{"n_kv_head": 6, "norm": "rmsnorm", "norm_place": "out", "norm_eps": 1e-05, "init": "normal", "init_std_down": 0.00861, "lr": 0.00374, "beta1": 0.95, "weight_decay": 0.054, "z_loss": 1e-05, "train_tokens": 281600000, "steps": 4297}
Each number is 128 + 24 x the weight over its row's rms, rounded and kept within 0 to 255. Layers, rows and columns count from 0. Numbers have three digits each. The size before them is the row's rms in percent of the matrix's.

# down: layer 2 MLP down (transposed), 1536x384, rms 0.11, rows 497-542, columns 0-95
# gate: layer 2 MLP gate, 1536x384, rms 0.118, rows 498-543, columns 0-95
# up: layer 2 MLP up, 1536x384, rms 0.125, rows 498-543, columns 0-95
down497 094:086172102118164159175121118128186153098132122129160136088087130113100188130076178087118102119115081133134137140114112142136129107165125146129160132146135118106158103148160154145129086171135098115141143113147117140165117122129090133118137098140108138132123156112133069103141125091114081099
gate498 099:133099121103149097108133066110094132141105134136110144146131157135110123137097124117149139149070129134141172122148142135125106109115166109110144100132124118129125190172176128136111124104138153121114116157104131134119127128129143152150105119082131111154117185099172139066130120160109117134
up498 099:125143142165136136175105173163124164136104140115107136082149152145148114091153114118155103165094141110095120193113154132154097157162110140096136120132138133115079121128109102133095075146149129154143083137130146126155144133144136145120154122161149141118129127136138156119107081084117156147
down498 098:160116103111185112092154102094127121129133084095162124152135097103093119102114109144149130098124114146154165088150114113147132111129135116129127130170102105091159146147109126126145138094142128102120151099116141153160114147142124115142104144111135133123136148136147079125144134166134126137
gate499 105:135128134144075128125138117131106163167137131145114141133126146139123160089119187139145106121109090139148148121087152153114151109116132140141163079097125125120136126164127137139119110145119131168164145091144131114153143174092130123132126116167140084110107150081119117172105108132155161134
up499 112:104170114104149134102113166125158140128111068109123160105107115179121074143133114163142116160118133133137117139124100104122129110142101161121131141152130120141118153111142161113114118121139154122064146116134123130143102136141116114158121114138125063131124134120077128086133127159099114166
down499 109:149077122154099090167151091128109109148143152107116089176149127096135143120106137103115118110125141102143138122125149148168122136086160085147098120096133119114158096102126108148126128160154096126155113137106142149131172127120127128130100128140115214106145145125144136191127162120160143102
gate500 105:125119106113168090155181109133151121111097104125126165157125132124146101093156095108131131158117212122146126183122127092140142120120128108127150118136132112124132147106138169109128147108148137137141080109131115149096149145143145138119092151124114146161141163137100108091175083160101134117
up500 102:136126127138102094179154154098153109150139120140113135132104143116182126134159101093139075137143134117104104088152131109117115100109117134125127105136131154128151146131124169133143151145124162105115090163153079146107147091115116153137121130111122126128146119136134114114136149109151152128
down500 110:134098110110119180104110135146119119161137107151123109099135132124128136123118136084132154160158152091119108105100142195094144155151120139126158147107120136158081169097108100128120092135156163122163108134130123117119164142135112081102147118141116128097113091143126136134154105114094109117
gate501 102:151106143123112100121112095128168083097140103085108091136138110090125190137112115127097138091111108124106155121153099125104140145091098078124152126101135142097114099118145141145129093102125149071132163145079144147145141091100110135135115106115184107098126152103128135110128144118138139127
up501 101:111147134100137128100112159109097130183119162134103127156133151116148087112157111138138103124143129151169097126118132107122109096160180135140122133120126108109114151125108118118131150161147100177166081163124095120117102159142110112104124152136098132115118120145108129117105124156132134103
down501 097:132106165136115126139130132143163097111138100093137125106115127116111151144110150088133176138095112117063138107129103118135129149117084107077142120113138137155116110146119128138107084104124176079099187117118138161143167067120141156174124095145151144114137134103169140145131152117134108140
gate502 096:123115151154119130089172185141092101178076065138125160164187137135108153154100104162103146106159135128105123155159124152141097142155159133100108138090155116131133157116128095107129141149085132114163100145096155126156111145088135097110150130133128125133112107094161153076109134125138094143
up502 096:113113135163124149125169147156115101108160135107109144132165135145131184106101097155114152106123093130123110124148137138138132133159110127111110134121154122150127146069139105126126095163126119099154103155098106172172116149142098103135119131097138120142096098109130152087135091098145091148
down502 096:150115105094155109143109102119120141156074108154131120140095132109098102160146157092155105153136178134130121157095123128113123118114147160154151120127091101097146108185134137138145160103085110123136104139122152086085156101116143140118165134128123120126129152148137116149110142127124142098
gate503 089:097103146140143137097135158146142127138111121135125177182150104143134154138152158123160149146178149144099147162157140169202121128135102145150118114108135129114163140107160124129150147148093119144148141134143115063105111133116120129099130093135081110150127149108122126164120157116080117120
up503 089:100126157111097112132144131100139139125140126094138155175110071154109122162108145114141120118163132104104108128140115160160106111126143098179132134098122147136141113109138101112143107140111138162152157125171098148082119080147121099125093130123162116070097128148123106157109114154134150111
down503 097:168139098134122187088095161137139105125114094163120090088134150106144115096124100134124105118109114148127104101107116137079174125152130162144108120172126130128125170149130142132168142127144121112146130112126150130182114135124156134100153151127133153173158115109144121071154155130113108146
gate504 100:082128154112123098082103183140135169107133109125156150086130078107142128153120166147129124118137103149164163127141133155146107119164092172115136144199084129138138135139092142126154145107120174138115114168118116126109121115139106085152109148147131152147130113132102146125120155116128087143
up504 097:125132162140117111080098129118125150156152136129141108144170115116150132166150123136149120155132110181159154150123157115137126088132111143119125127166089094116056120136079140157145146114152130146112118096120129092122108120092066078156140090155150146127143163116109141152129108137144152150
down504 099:151150125150143153127176122135125119114125136137114107128136117133141129080106125127127136120106129107078117144113159136148131141113161138147122120120107159121111169137094116094114169166142124094122125137132097157160121119129125107129149131088144152142097125090065126124075153124136168133
gate505 098:143132129157083148199146119132096139164125133116113133136091129166150132133148139136147148108116139119162108176143122080109105102134131161158094148133132117163134125159149153135140091113113168088160138102126142152139107142097135123146134125099140085105134104179140138160100121146155126102
up505 113:158141130135128152118180125126077163193135126079148193097100168162147127140127128143138138115100142152119140171121105126125145098102089146133160144149110131147089125139142130127109088144082146139138091093098143132112129147104167125169143147155153100056147143164094159111092120155135139142
down505 101:114097138114122080121083123138153112093125110174139086142170078119064162113110116071124120124136130115104113098135135146182103152149164097099136121136158121111156135124116122127139156130156099109137135140149091092146109122155090140078132114106089148185105105095147097102177153085154103113
gate506 103:136140133143141137159116157117128150139065120140140169107153158135119143159121147150131141136125170102108156116133176133113108102161135142139137200175118140109117118125122091139109118137124135125133113142167079122129141086122140113105179123098116136118136102125090123159158101118126128131
up506 104:121127126112137116118152112134126110128176147140123085142093107127127121105136115103136107094149087167155118131152097120147125152094129134101144057086163125146139132119124158107146153130124105135115137121068162112132106174126112141153080137182140135164118156132140151089116147155129127129
down506 107:126119134125092121123160161121142171100102129142153152100167164134117128120131168119137120122146164122097154148151101116129104150154108133099119147142135134117077125067062113123086119123163158120147130134163104080147117143142134125102172120100103166134120101131110132102140124093101095127
gate507 110:189164149201119124108148144125135130080122147168113121187117130145105140088111088141149115118079157139151079120166072138164147121108101126086127143118115130128161136108182160098127128142122117107109177165149118121165133087119139125128101148122123110098127107139177131122105116108127127122
up507 104:152144140129107164138117078126079139120149124154120084131124109129115156110118075131165129116130164107160115123160103142176120145080084146075107102107118147091088142138156157085146156127085150114100186144137096116176116082102125121140088125120127108117147115138165100148117148133123091099
down507 104:118104107135142109107105154131153143144152132136111162118129139125132120108136167111067120115153133099140095153101141129082158103168165135179118151143139110140151149101131116175108110139134125120129079118093148143110146142097118141125189107125131151121097153121086166118138104094128176166
gate508 096:100150140090153110139148133114099121121085108147135115085081116129113146128188149094148120126143069154148126136093074127141103123096107127081085116114144089133107116109160164140130115125134148103150139098126167107115094131116161187120144125132097122155106162079094118110086096110128149194
up508 099:149116129163135107144112161089129078082152102133148153140105134136145108138119131077134098141132161108082123099151137121174107184125138117136129127111119166140169160154132128144111105104098156102149139104124138141123156146172150134150111107122123125092123161119135135115111133138174124130
down508 095:106121140105123133116148103153149163169104151145116112127127093144117127111109131146114169126128114122148155132140124144073155078116115133104142150145146120133102098102121096140158135159128093136148126159124129123125110123061126124091158170145115125124111086130107118146145154103112141133
gate509 103:113126120153144163128135134159125179140109199160138125184155132140135119168123156118123106141094149136129133106139110094124135120104126147132106112104172189085110136144126097141128129125160172184125151132104155113136122098119092116110127137098149088134122129127128146138093126117152101142
up509 101:143116118162122091124142137127121133144129156110112152158089100133117157157114129095147168115138167094098160119112140099130095112159098088158086077096182146100139112106138140120144122088171121107107179124086140127148125116110101146141146121121153109129136131143103128128150135123178101153
down509 105:131145120130111123110135127125112119123138087149125082102149188120151099082142144142109125131159088171132170145093117176089181131102144120146164124146107106171141125152123136129121110148089110131145072137147143119123137174125152124134109168138110184153096130148122152153095117121070156112
gate510 110:111086160110143100135095142134154119156115131093143111113125105153120152130172144114134111139129130134141123119161144125138083070137109150112136162178150119141165134165123164093109122155135163158118124150123180148156129128106136177138068129116143097109130093136124143141085185146108076145
up510 108:124127110119095166138136088100090145163157098153126152128111108122112132100136089167127144142134145116097119161110131139155158158075146140106111107107116134116111155140162115095153103109125090109137118117093065123129118110205120109104151113129149144097143127131094122123136060115115181103
down510 104:131150165086148105182120123150150132127098146111135111124153143129110106109132106110110113123129110145142125109151115118118135119178120140107147140148137098129145147124111128160092141126085157125102170136176122118166153142103122136134128143140126123115092097100132146126077172175125103169
gate511 101:090094102106132182083146133141153115159125125107148135152147167104116130136119116105119140107108099147139138136112090128130103118129151134075140146154125111117109142145110126105136110127165106136148103140158131120146140140201106136168104098154159130096113112119126123168195133144147136110
up511 097:186143147155142101154126111130134126113107120143092098111130121132117123144155135159138124131115131152093128120142162136126164101114122125155113132119124149126135134127137131120136145136098147104111159111129153152121131085090143126086143160096116156156146139119092116084067128124112134150
down511 100:106143117109132157081165102160134128145172147117168171096155160113141116080089110114130140134127091159110095140132090140125121126131155124110158116140118047104118149143130155115097091144129104128142085142124127114147105105163115118153105074152165135113130108149164121163166133162163121151
gate512 092:123144125130113103077111126121153173125115157085142077121141118102087172107114103155142113103101126148171134156134136116140133156117105126135131148113154141080129153101146158133134099114152112132102117111151160172132103117195096129137111151131128119173135107143129134078120114108143140114
up512 089:171135128108130139171161114107113105135116100139094167151116087180137095154110155097134110147106131105071112122132130149138111141148125119108169146125100136141129117136155145138115143139095111118170131124095100072107163100119142149139163130149110140112102127075135128154120138144097132142
down512 090:105134116143130142090121120160140154127108164139154093088132131092116134081192093145148118117154098143179157133145106122117151105114095151126086126128150127091130157113087105087149105115150116106122111135139166144160107152103108096125116132101113107128130146167133134046148135118117130114
gate513 108:119136133116113144162137119113134112131078136096131109124152128093108113171132083104116150145115085089079140133115119110113118114137121118144103108109084137126112142101115177126147145114130135098100098114139154121135103081168140098154155150107140165108111176127148135125100103107105125104
up513 104:105116083126118087092171164146111097155143125170120112115097137161167130118124133112075168121153110163126179095089132122138119127165103155090115129117162131116141128160120123122118138144147116179146170163153136124128114105097153141155133075142103156081115119133092110087164139136135119120
down513 104:113143126138139186157141127109130119116121147109163115118188134097059092163112112135118150129127148091151092144112156124122152111139149093162098143127099144109126174116105148147120135121090161074114071100145112147143124105154093147147104200108141102131102138152141137141130119094159113117
gate514 103:135137112089191153135137148149154121076136117119133136150140128079128158085149132134106122140086118132100126142101134131138109134115185138100132117114128128114106145109144124170150145123092147134132116091127122143115115124142124125136131152087103121151138166099127101101158130135108119108
up514 100:158146096171137142149059158091094117163144135154103154100085135150125082182070115158117153103156139127154111116133094112110165117163119148135106132134157128135145060138123126131081099132151128106110167107156154121119126114105141132126139153102096170156081108116144139157073118113137123145
down514 096:118117127111152149116171092147141144080136127106161131147162124116128169072182178133110128140102128134119126154111140136164103149108166135085144114108106114116097191123127124123172183133114107141146123158102112141123117108123084137137097096118138099098149142081118098060161154154102154124
gate515 098:112107085110103093133152127140161101111152127130162126108144178133119118130170091091148121121131113085162117125114104060139133132135098110105119119124101110102116143108123137077145113118144149138091108132142160132132074145137117166154103131165139094164047117110086101123141136125109111148
up515 104:124122141117119133140143132121091093109150102144124135105106134107113130121129146140144161146139120128094115152119138084120134160128171104105090150120121124124120095125104120068138103157100144140122093146108125162085111138134077135132173156107137076107125167150183178126147165157164170120
down515 095:130147169155141158116101156126107166117155150116153135154132136165177100103161115140119101112145095148143137133127122169107147104127131145094110142119104147155141128139126110140089199159129117087123175144151126100117127093136124139105126116146131134151164116131119094122134117113110117162
gate516 103:077126122103116158131137098084097159184117119136117122164178067150118134148158146126133157154129119101094134147116140151117128122132181091153106121121134153109166177104135125136122131137116117137115109147116064133123103097149122118154092074131193125095121115096187143085138167144153147108
up516 102:116127142130094177132106111071131159146119166145145104150184082154125123145150139148112106167132105157091130117173141133113129144133149089108115110148162137136104171087144135134119121130113092111132127142111048135156116127126142084114100081155112120142129105091174135090110162161136141122
down516 099:146140149136152088107141129162099115121090126089112166103037144090141148101124099144136172078108130116156086147137121111145160105108150139164185145110140121136142050167137121141175173109134146106096136123141165140104154145129133131126154139134088149138162165176090122145156100124104126120
gate517 098:149127138132161144158151133086089124130110131132129184123159092139103182154136095151115151108134132118148129128135148078147125103148110138139129157174154108137130102105081167144112092128101094176184083074156093110141156140113160100119126147124108131114069110150073156097160140130099132148
up517 104:098109131131126135144183116097085133135108154119139137125132139093151182152146126155072116123108165140119160079125178100135117146130112122119160140148149127153145139109078107131124127125154124199152103107133100115145135175070133137129114154162172117063110119112166169110139138150146125085
down517 098:126176100090123114111118121134125119111125118132067086129111144151111078119134148080174117118122106134092059145162097151096134130155140107116142170141113117133089130136166139147158136132103165091089137132122163151093108089176127142106139126130098173168142116160133085196171115118122136172
gate518 097:134165104142134142148105111094130117155158114120086111154103125126165137090112104162144136110091108118127125137157158152124112129086142107122167125137067123113167136119154112169101130134133088085133159096144106159126125163157133155146175146177144147130120167100116075126137110091148136097
up518 104:105123194122111144095109118150112160175083110157126160098132135098130103111104128105105129101135128144138108072126139150127129126108132143095179153135139119105133098110146135102100118127106167133141076184114130065147099125103179103104137119139119157159106104110136149158098126173168128144
down518 105:152135063139140117171122121104124121072154138097153126173104149127093147115152134164144146154088133104138117168141125116163125129140093125151110121116136147144110138120127095130171118133145089109135173109135135186110178126167079190164084162125135099101170156140092104102161104110071151122
gate519 099:130148161123155111119192154180052154124119118150128128114154104088140143098137127149121150129121151124122143162109099114152114110149124133140150139136123107145116118088118189137133150079149124110119101111142118127145142152124121104142167168095127092185114107138115120080157142123127136141
up519 105:142122135144141068114156093137137160129153128139121102149085105096110114115126123173139133147181145137183104131170150142129157129172069157121150120100118115161137089120119113147118089139130136095119160115119104141113150116119120100115118130133155109155111160155117103146120151118149130130
down519 103:116129110131117160154109133101110099113122122099132145125163146141142142149141143128147107108077120120078166152125094124133104101122160141149113144168073148060129206154135149125131148135111102184116111170123124121132087135111125147118133107137115132074173123126150146127131140140104112104
gate520 101:083112119106112137132100144105109115130107121099130133129119075168127145101139178104141086121120170127109168133102117141081118112133187150117123160098145127108124106149140107131099056135110136136076124123109161120111162151184110124122094132150139135106120123108146086145139140160145180125
up520 101:172172108151105122086109130102141129122132130113104125161124163122140162166117143111137113102135090128139126131172144136156180105105122072101127101134125153157118117097084135140153210141121142133144173143129085124160133115063135129163151125149122151134134121114175140140093107146126149151
down520 097:088078126114141126166129149146101127157115105142167159102128090156106133079134125128132145111116183124112150146098107136094125135135147168146105162119150109110129142170152123117086053161131116124084115110093181128110148153180116109104118102135132123090139122152091105109155161131148142085
gate521 100:160115140119130097112144114130088133147085097168119117100137095141091126133168128098129150103084117146098129179156142144119115108083108110147091135106132174130104131099155153119117149160131144073153116077122138102146113130133147123102138143117080154187130130137137080074118101144133114158
up521 101:133070113168149160150104093097148132080139071116134146150132109121161112124082136135159108103131135107168115128153152101134120120140112156124119085144160128147120131149079130175145142117168141166083123130126139127163136112102107135110112122123191154055155122190122149155148128129169116133
down521 104:131155106130109100120122177143088114153161191109121115150136190146166140188141106116133117167119146144115156102074102135132148122175148125136148142132062107103140134101150072099120126117150127134147110134128087160065104128124134114126114136150143097143132111090148124107111138119095132107
gate522 097:087116114091137110171137113119094089141153105147116124178126115207172124139088151167117157172137127148117151106094089109112151111147151114112142170091094129123125156128118161167132123147133073130153114170135075126118115098130103135109120145143116179160117135121082136139166127128136173097
up522 089:151150140146122154083139138134160168126100138106141117065116140059082132086165124068128105098110126123161093128155155142159107143113106135131120087176164113122132077142130100104116127086139183126108118081143191120124125161121162102154125135109117089111138127140177126139094130106137083164
down522 095:126138096121108107133136118113124150159143070130121118142134123183131147092092160172124151144153126113120155096147113098136148103136147098124135162111073154122116130134102150135122120144136061141127122109153103126106104126139124117099130145105119142157130150130104124116158152135144161110
gate523 102:140164160153121102165116121117124127102149122145120154138130104143157170140140141151148138156166099142113102151135151124173078125139168118099142133170093156124164117067162126059108139135125072171113126166155130131123144146142107133129119155152075169098117136101118127112097155098132123137
up523 098:160159124126109090147110109096109147119120104133118169100115108099131163117140162171146123105165096156133126112135115134162081141118095112071177137158135143101119103106174102144113124126111103181107136142137144115083157149101090116128152145163126165139126114122131115140087102111132127182
down523 106:140110134127086135169146121103119147089117142170135153140157138100137123127090101153104134138148149097088099127136151107067110115138159167175112145111107115127123125119142112116116141108124124128172129114128113156178159150135180129146131147121114118142139132117157162142120121091155182087
gate524 102:156133133167082144155150105154095132121100130098114160148099129135163130161105124142161133191080143121148089105126201122119124156124140087088090144126100124142101176165160124104124128168129166135136101129077152133124162141107134146087145137105135121151141137120157093150147143073108153105
up524 092:138131119156081159138161086179116135111110134073124165140126158127157146146126117112144153166094150114141088091137169133099114148116130118069079169127117143152091157159173114107135092153125162134131070131086140129106140136104144157113158132121141123135139133143173083186168143088064162103
down524 105:175112104115164117143132147098110106144131127162115135100109087121094141111116158111120077115151113144118132123082105153125127116132159164226139101086117082125112123148120123167115135110103117148124122202139129124173146126125135143129161154133172152077150112134121175102076105104123128124
gate525 091:121125089151149150130169094132110105114095122138102144165139100130120128144119083105192124122105114142106174080123141133093136118090093117151133165152128131080160124119117143179114092139121142122191087130128105171145142146115119118166127112132114150161089117159091088126161144188112148149
up525 099:157123129186134118158145141164121100127151160161131138170081117146118184120092097131166136131085124149086132139186122110150165132149077118077160128114125154111134112121134151096115067137133132088120092145130155135154128161109126144146145116137130111127126098196137168131137124127121097138
down525 092:122135124081087146115085097093134143139158108099138137083134131106155103121146132117077135124165111092186111142076166139135102125148170151166088091128112116165127162119119081132114172114134114170125122125139108106098136106126137118123107140126109122103150125083145123138118165111128134125
gate526 092:110117132124095136119130135134131153172116145163111123131108112164091171103152121124132117147132141144127183167152185143161086108102074101094124144139095106131119117135056123139130143086128130107127151122165106108161127114131123163137093157144161163166105136102115150119095161109086155128
up526 083:139131128131152115126151126143132133083141144078131160135135165103141068166143136113119165130133119114108071101108076087115164158141159153183117112098140137114139134120195131103108111176134102149143109130114122149101134140148121081122152090103099116110178120164157089141157118126156121131
down526 093:096135108122152167150122155141115191133139146164121142095135140152125180115085134112140106127141137150125165089123163124134151124102102092085125086123121083088127121145148118167154120129133125054138168138130115098164094148121111153122117150140156143124108118120141126135097139088117171177
gate527 094:116137117099099107142139131122117120126134127132113122168128128138132151121129129140088136136111116130109128079120158152109136154161185146114157144131122104121147143096125140160142100168152135137166084138150099105100141218141158140120128156102104137125133092109146160085132140153162142108
up527 088:146149124158146123097156145107135130136115113114134118080091099114126163142104131134217131102141142156164131175134095105135113097065103126128097117145140162139109119120093125099135119055134115124110165167112100120128101101139105118173133126157101103156118159109100113160152122103088118149
down527 095:154135138116111115124130144153124100133137174089120115146147174143124119100130132124106165135125120102148122094152193096052174116148143133137149121110120093097168140152145135147140108179127121136137113103167161141101145181126149134117123150110164134143140135115153137143150108183173128121
gate528 106:119179129106119142115117113169139157128083118129158093133120084109119159134157153118128117113139099158131107155100160156160129116136117127109144143114153142145130145120125184113156101108118109093130141120136147119180093118159119092085105117061140164103113151132100152118123179166080133143
up528 105:139098135145111118129142147096108129136157127148113168106106181149105115101124108113121137165112167103132147091140107142095129134124130124134127119143117104098134103131132091149130147142158158143140096125098111110090160136115139165184134127167116112158139112126134112147131093100151125147
down528 106:141167125106102173151136128138133150099070146098130117124135119129116153159128150162097134145148072118116155122166135092181088114153149143109152154118132198127093142089135155112126080125115102122114087134173134102177081137150142082126123093142126134101099142130110156136113114118095135123
gate529 093:131132106181079141139156113164161138118138158133134118112114128133173128137146099139168125169135128108130131129164080097167102096100108147147154124167115133096139132144113142128130141083197124142103181137097171132117124168133143110160130125134159141124131116119051118123144149131094153141
up529 098:144118155059162133152108124108086147169124106134120122137147128115087132112155151145118144105129106140119120151120148179106153149158145123091118145119114136190118119113122096135136122145066101095158093115158085124139132079132119128065103094115095110142132145152209132163123117138161117123
down529 099:162136137103128125106124128112100114059127112121112131143160141161092180138159101149109144106140185136142125104127145128144171096065131123092101110124127126127125128169185125123113111100090136154113084133159114120118124090103122120118128159151142120150105152118184109133110123122136083138
gate530 090:139180099097153106115138146127151143108145104129143131151120158106098117099165116133129119109115144107083120168130116121143172126159134114107144138167129157117129114100149159100117124151149123067113082087138145141098117126169118157137173124143119127165130135132116133144152167131143102106
up530 096:106100115161092111115120126122170138108139108081129125151084089147144149153124131129075123094113118111133159111151141153099107137123104091140118133132136097139128113118119110088171148158099174104128187160141146102146151142106151130116140124115166125119131169103115132132146124123146080144
down530 093:150130165084127145145129144111092118108120158114155129099154169119065131125111156141135111150138143150110088129096141093136117129121146169119145104124107156105138134128133133175116120112132084132155082095141139156126125104185091130160122121150090146125110114139131163148108164102135158136
gate531 109:080076125119113144136135139112105150178165123103136158161121143171132135133111115127129141153160110088148139168173131161154097129113120192099098156170138150112171189165112136088135154135112128090125149151108090150137119099082116129107151108099200123095162125126143132153140110151156120087
up531 111:081081135154145148170147104129144106140120158132158161179159087123127136156105154167179145134140131124137139120177094115171070140154123173128102133105132134082177122173126147122142145114126143110078142120131130158134110093113157124166094107153151120080148093144144083075117122121142132082
down531 110:188145137116180108105154099117126106146148122117095107096102145104119124128141111115054131121146131147147143127082162137095172101122167098148121127100127105151119095080131130171101094163134099163147151147126140116130147184111133072135127138116120118158069123077097147144148109142117091155
gate532 101:121116118130113088119154132158142135148140130121142130157164097183114112174159117127085156175118133144138149151144149105162087167119093145084143130127118160130145133114111129103150117119081135131108138104108110128077134102174128125116120086121163142142128169114120148147134157149117096115
up532 102:147136148119156160120101114102153133104099143138143136082092142099118146092092115131143114095124097118124098111100097149102160088152144112148128100133108110123132121145181139134117127142165135130161114148179138115170093157097143148142144173123083108105156105144126128108121124110112132144
down532 098:063122076101096117128141154133131115150116129118135153169148131166118125171140126147122148134159163140155166145160126096108110113094103124094156113137078150127140145114102140117117152148084083123097150099158138142109151118173095112093129127149125125131133127078154195145149154136110117141
gate533 094:136120176165123137174142157099105127114104144137144112112088077102088116117117129104142082110114088081120113116140060139163145102098131116148129143139137098130131180140166144088112115144114124112106148140068130136082144115098121097094136124120120115105111109110166129159105120084103122134
up533 092:111131126126101075170167109090119140084151168147149099121101121149122107150082111092130159120137137113133137130112125080153137137129187167080122143105121124122135114081144125141133143123138117107124139123152126145084136162163139167139120111141134139131087140177092183145112101159155141106
down533 098:135113076086124175089100125185141092178117102129128159150142141119143172128172132171123142133146159171118134129120142143090102131132072103131157107129129116118120098143106148126121145143102136156146111142170098103188125134133104085137116139111108105144132114121142136101169140171124090152
gate534 099:088140136181143080098082098129121148134168142141116158160132141141136110164143095143087107153116136085147148114161157122120149143115140122143179132119076136082138130118156110168134130118123142157117133142121132114141154166114078138132136118138123131154110104134114090106088116109137162156
up534 094:166114125145117169144115139095113095122158117116149137120122163148090110143145127167154150128076127145158119172146100110120086090138126161099134140184152126133139091136104090087150112143120137121104123096151151103172153125134174122151076120158140145062144162152157153099122137123150137141
down534 094:130123125107128101150113144142130142147112158136120125114096106128158141115104105122145142150121104119123143092113159171144106117152125111100134126113127112096130134112155139161091113082105113136131130133130143153077127117116106083114125142121076120160095118091101117173123107136096155111
gate535 094:086109174115160106107176125114131145169110115122138100149100141068120120112117108125105130171096172166117106116130133129094130145089124148103075125119145152143104113109169133143104128124127188154123104138136125133109115130133166124110119120117110089145130158144128130123177100147127179153
up535 093:125125139073143128107118105115139140130153125108131113116154161083117119166131090102167120106139141147103133115121116155121091129102099150140112105096143116163106111093112136112135112129129146114141095141149114145138070134137173137141139118126068127101114100185131132120158142097128114183
down535 092:133138128160144107165167145115133153133117096122100146092090117088096113117138130144112090108102156143160094112147146127102117139133162148117108114156123138109121101122162142146129113126126176172123132142143082127129158134136131105134123080132116097102142173116119121130104111154128117120
gate536 093:120115105161132147140083078193130114110169130109108128130132124130105124133139117086157109080129116129096093133138135116138105108134160129133108144130135125125121128136108118102126143148099160119141155138118137131133127099102099138054157134162109110157105123106137118108106120093130078143
up536 090:152123127112160138120152139123110153121132118141120170125133145145180122177125153156146123130124103132133128139124080099120160118106118127173160139116107143113040123117104162143118131136168113148161087099117139110116124163127142107139175109117152153125151163107062160166135139093162109129
down536 093:129151153148128083131123166138117135122140131128151133143125086121102126108146128124137137122117155112158154098127179185125131136086129112078073101155164128137191114129155107164100129121094137130101135121131117158138117121141111133131087146138146086135115093148154136094120117133079171128
gate537 103:085106127122181131145111146130126111126162130131089140149168151127134105143119157123123127075131091089123164093087113154122169118156137169088113112085163126154122137115146189097110129159124128133154076163176148136117123130127127135088105113141142163136109115097119113151140142164143130129
up537 100:166139138153078117159118133129123140120121128145167133092103129127128127125138101150123138154124177169109114123182128121148122127111134123130142159180143132118134115151117076163140122142125135129129174121102093109130135110110117125138117173116116067103148154177108142125110138141153105136
down537 101:155142121094129126122116143109155112139129183143159130152113158164095127155122130131145150150145143140125174143148091129136148119119119089134146118127138151148089096167092111117110117118155117088127123143113146122125117100156129107115116142116114162142108127170161131165137116090094121140
gate538 101:127158113137197123159139152133083125129061118152129098122126142084126095135121099148143127182100110135080102097092137094137123108145151082101118140138166106105151122135108153110097151164135102082114143125135129127143190141126152110152113131099077155118140125110132145135111135085176136103
up538 094:127107134126081119126067089125167105122180132121103136142129124156139139152142170125120150104139144106173144175160115175147138175093128122157190103117102133131103167139131096141146121099094160138145120104129143121154075146164092133079147113159187096150147134138133175145164130149107123144
down538 101:133118140130136123148139132107115127103098124136136120142129169112135110064093068133136136151121167153120153115135119125078115118123090110109094141149117141124108107120134139147130140154164118142134127119120122123163125076114153095124099126099090150102140125155136134148123118101121137137
gate539 106:158161119138104147088154124108120096111138134120121130141093119125086140111119133119158141135102136107122159133093148142137123116112155100109182149138055153132112163154139160144122133150169102118122152131148179166142136120126106112102136098124151152118117095114124107119133131132133155139
up539 103:156157075148111131130146144048127124109137135115122138125087117140084115130147095129153127133152103113138146138145122097133084123147146110101100129125120134136133144122120145129115180136145102112108144146169151176142143126127105131090107109121140150108123117130115097138154126151084194137
down539 104:107127125102119137124121074124113132134122105152093110160127106087155138115126102126098146117108162143109130129133140092084166135114130142162168144119133123119142116118136165084133139120146117106139121105174094085112100118127104102117146169128135110131135140138158159174121139143104056118
gate540 112:138139180129147116148140114154143098164149128131139086093118141131104089056144201168126112157138172140083122156112145091177158113136157141144124106143168121134118127120168138139123135137162080121152137118067154127075132146124137066145128131174116118181119166152132135101168107119111135141
up540 106:154138172124160106148149093153140091169142125123133075064114149141105100063153184159124135164133169131105126144109132063161143148137151149157112106163147125129111139110182136146119143147132083107154145105088166137091149140124107081155115119164108116187112155177101123116174104121117157142
down540 104:120112098119115139177125141116145143096106119150121128177136117116159139179132120117149165130109110128159115157147099155085102117124105099127132171117103129127138117140084142133144100142136138148108101151110101100165119121145125138102139128094132119104181093124129129153117135137110096152
gate541 105:071129160174176157177134124119180101155135093130113148138124113118180108149168084096131107117115151100105134152154090119106153144140121157109119156143123142132160161134097163128095135158139150173142104132144125158125126113097107142110140163119162145152120178127117104144147151140122149158
up541 104:077117112171176140176103158136131089172145074152111126105117147138183112127167106115155112139131108082120124156137086156121154147151115143122125147137141138148119146145131144146120099151165135138125111159137134159137134098094088138106134163110152128135154164110108097139161127133148137148
down541 101:136146139105108095095137110120108133071123223111161142126166149117075153169076137133119109120137136173107095090111131109103105120134148153163131128146154114094125091132138142085145147094101111121118112090101125126144114177169151139144131140149119107108144111126143130107101110143133104119
gate542 103:147130107118149142127129134168113114119135116133124132117144163139144121082127139174101126177101116140132102152102102151142113101181092105138123153141140180149154157146128167096112139162115161152125084119101139142162113105163130179093122142120119116138115190157075106083118114105100114125
up542 101:158106103131137124155120137149093124126139091132100133132155189165142120091115134176113129162089136154132093156113104154139117089190104117155132188133139178160154165136133153094116122177132156132130085113094138146158104093144133161116130128127119114125104181163081089101135109110091113129
down542 095:124124141145125123134168142093170152157093129117131158114111084127145175174101140095121137092131122104109136097125171144159145148070156154162106131127163108129128113114151116147145108103114115110144142122120129137147152140096101116150144146098146143136180080096158166135118146142112142131
gate543 101:125120105123089155154156127134149115103134111104179148186157125142160106130106131133123135135084118107153129113137158115188136162180148118111119138122120170128110124147108114136155118146099136128190106100125127119117157142149099143108126117132133135104130131124148104142174141110136087126
up543 098:116148131147146105100104127115124141117152156136079106075114120123105145129149135099114131098170131149106144133110100122062151092096138158154139101158135076096153149100139112137115132126149125129084166159140137125148099115118159142138126129121134131144131113131103148103087123139133158121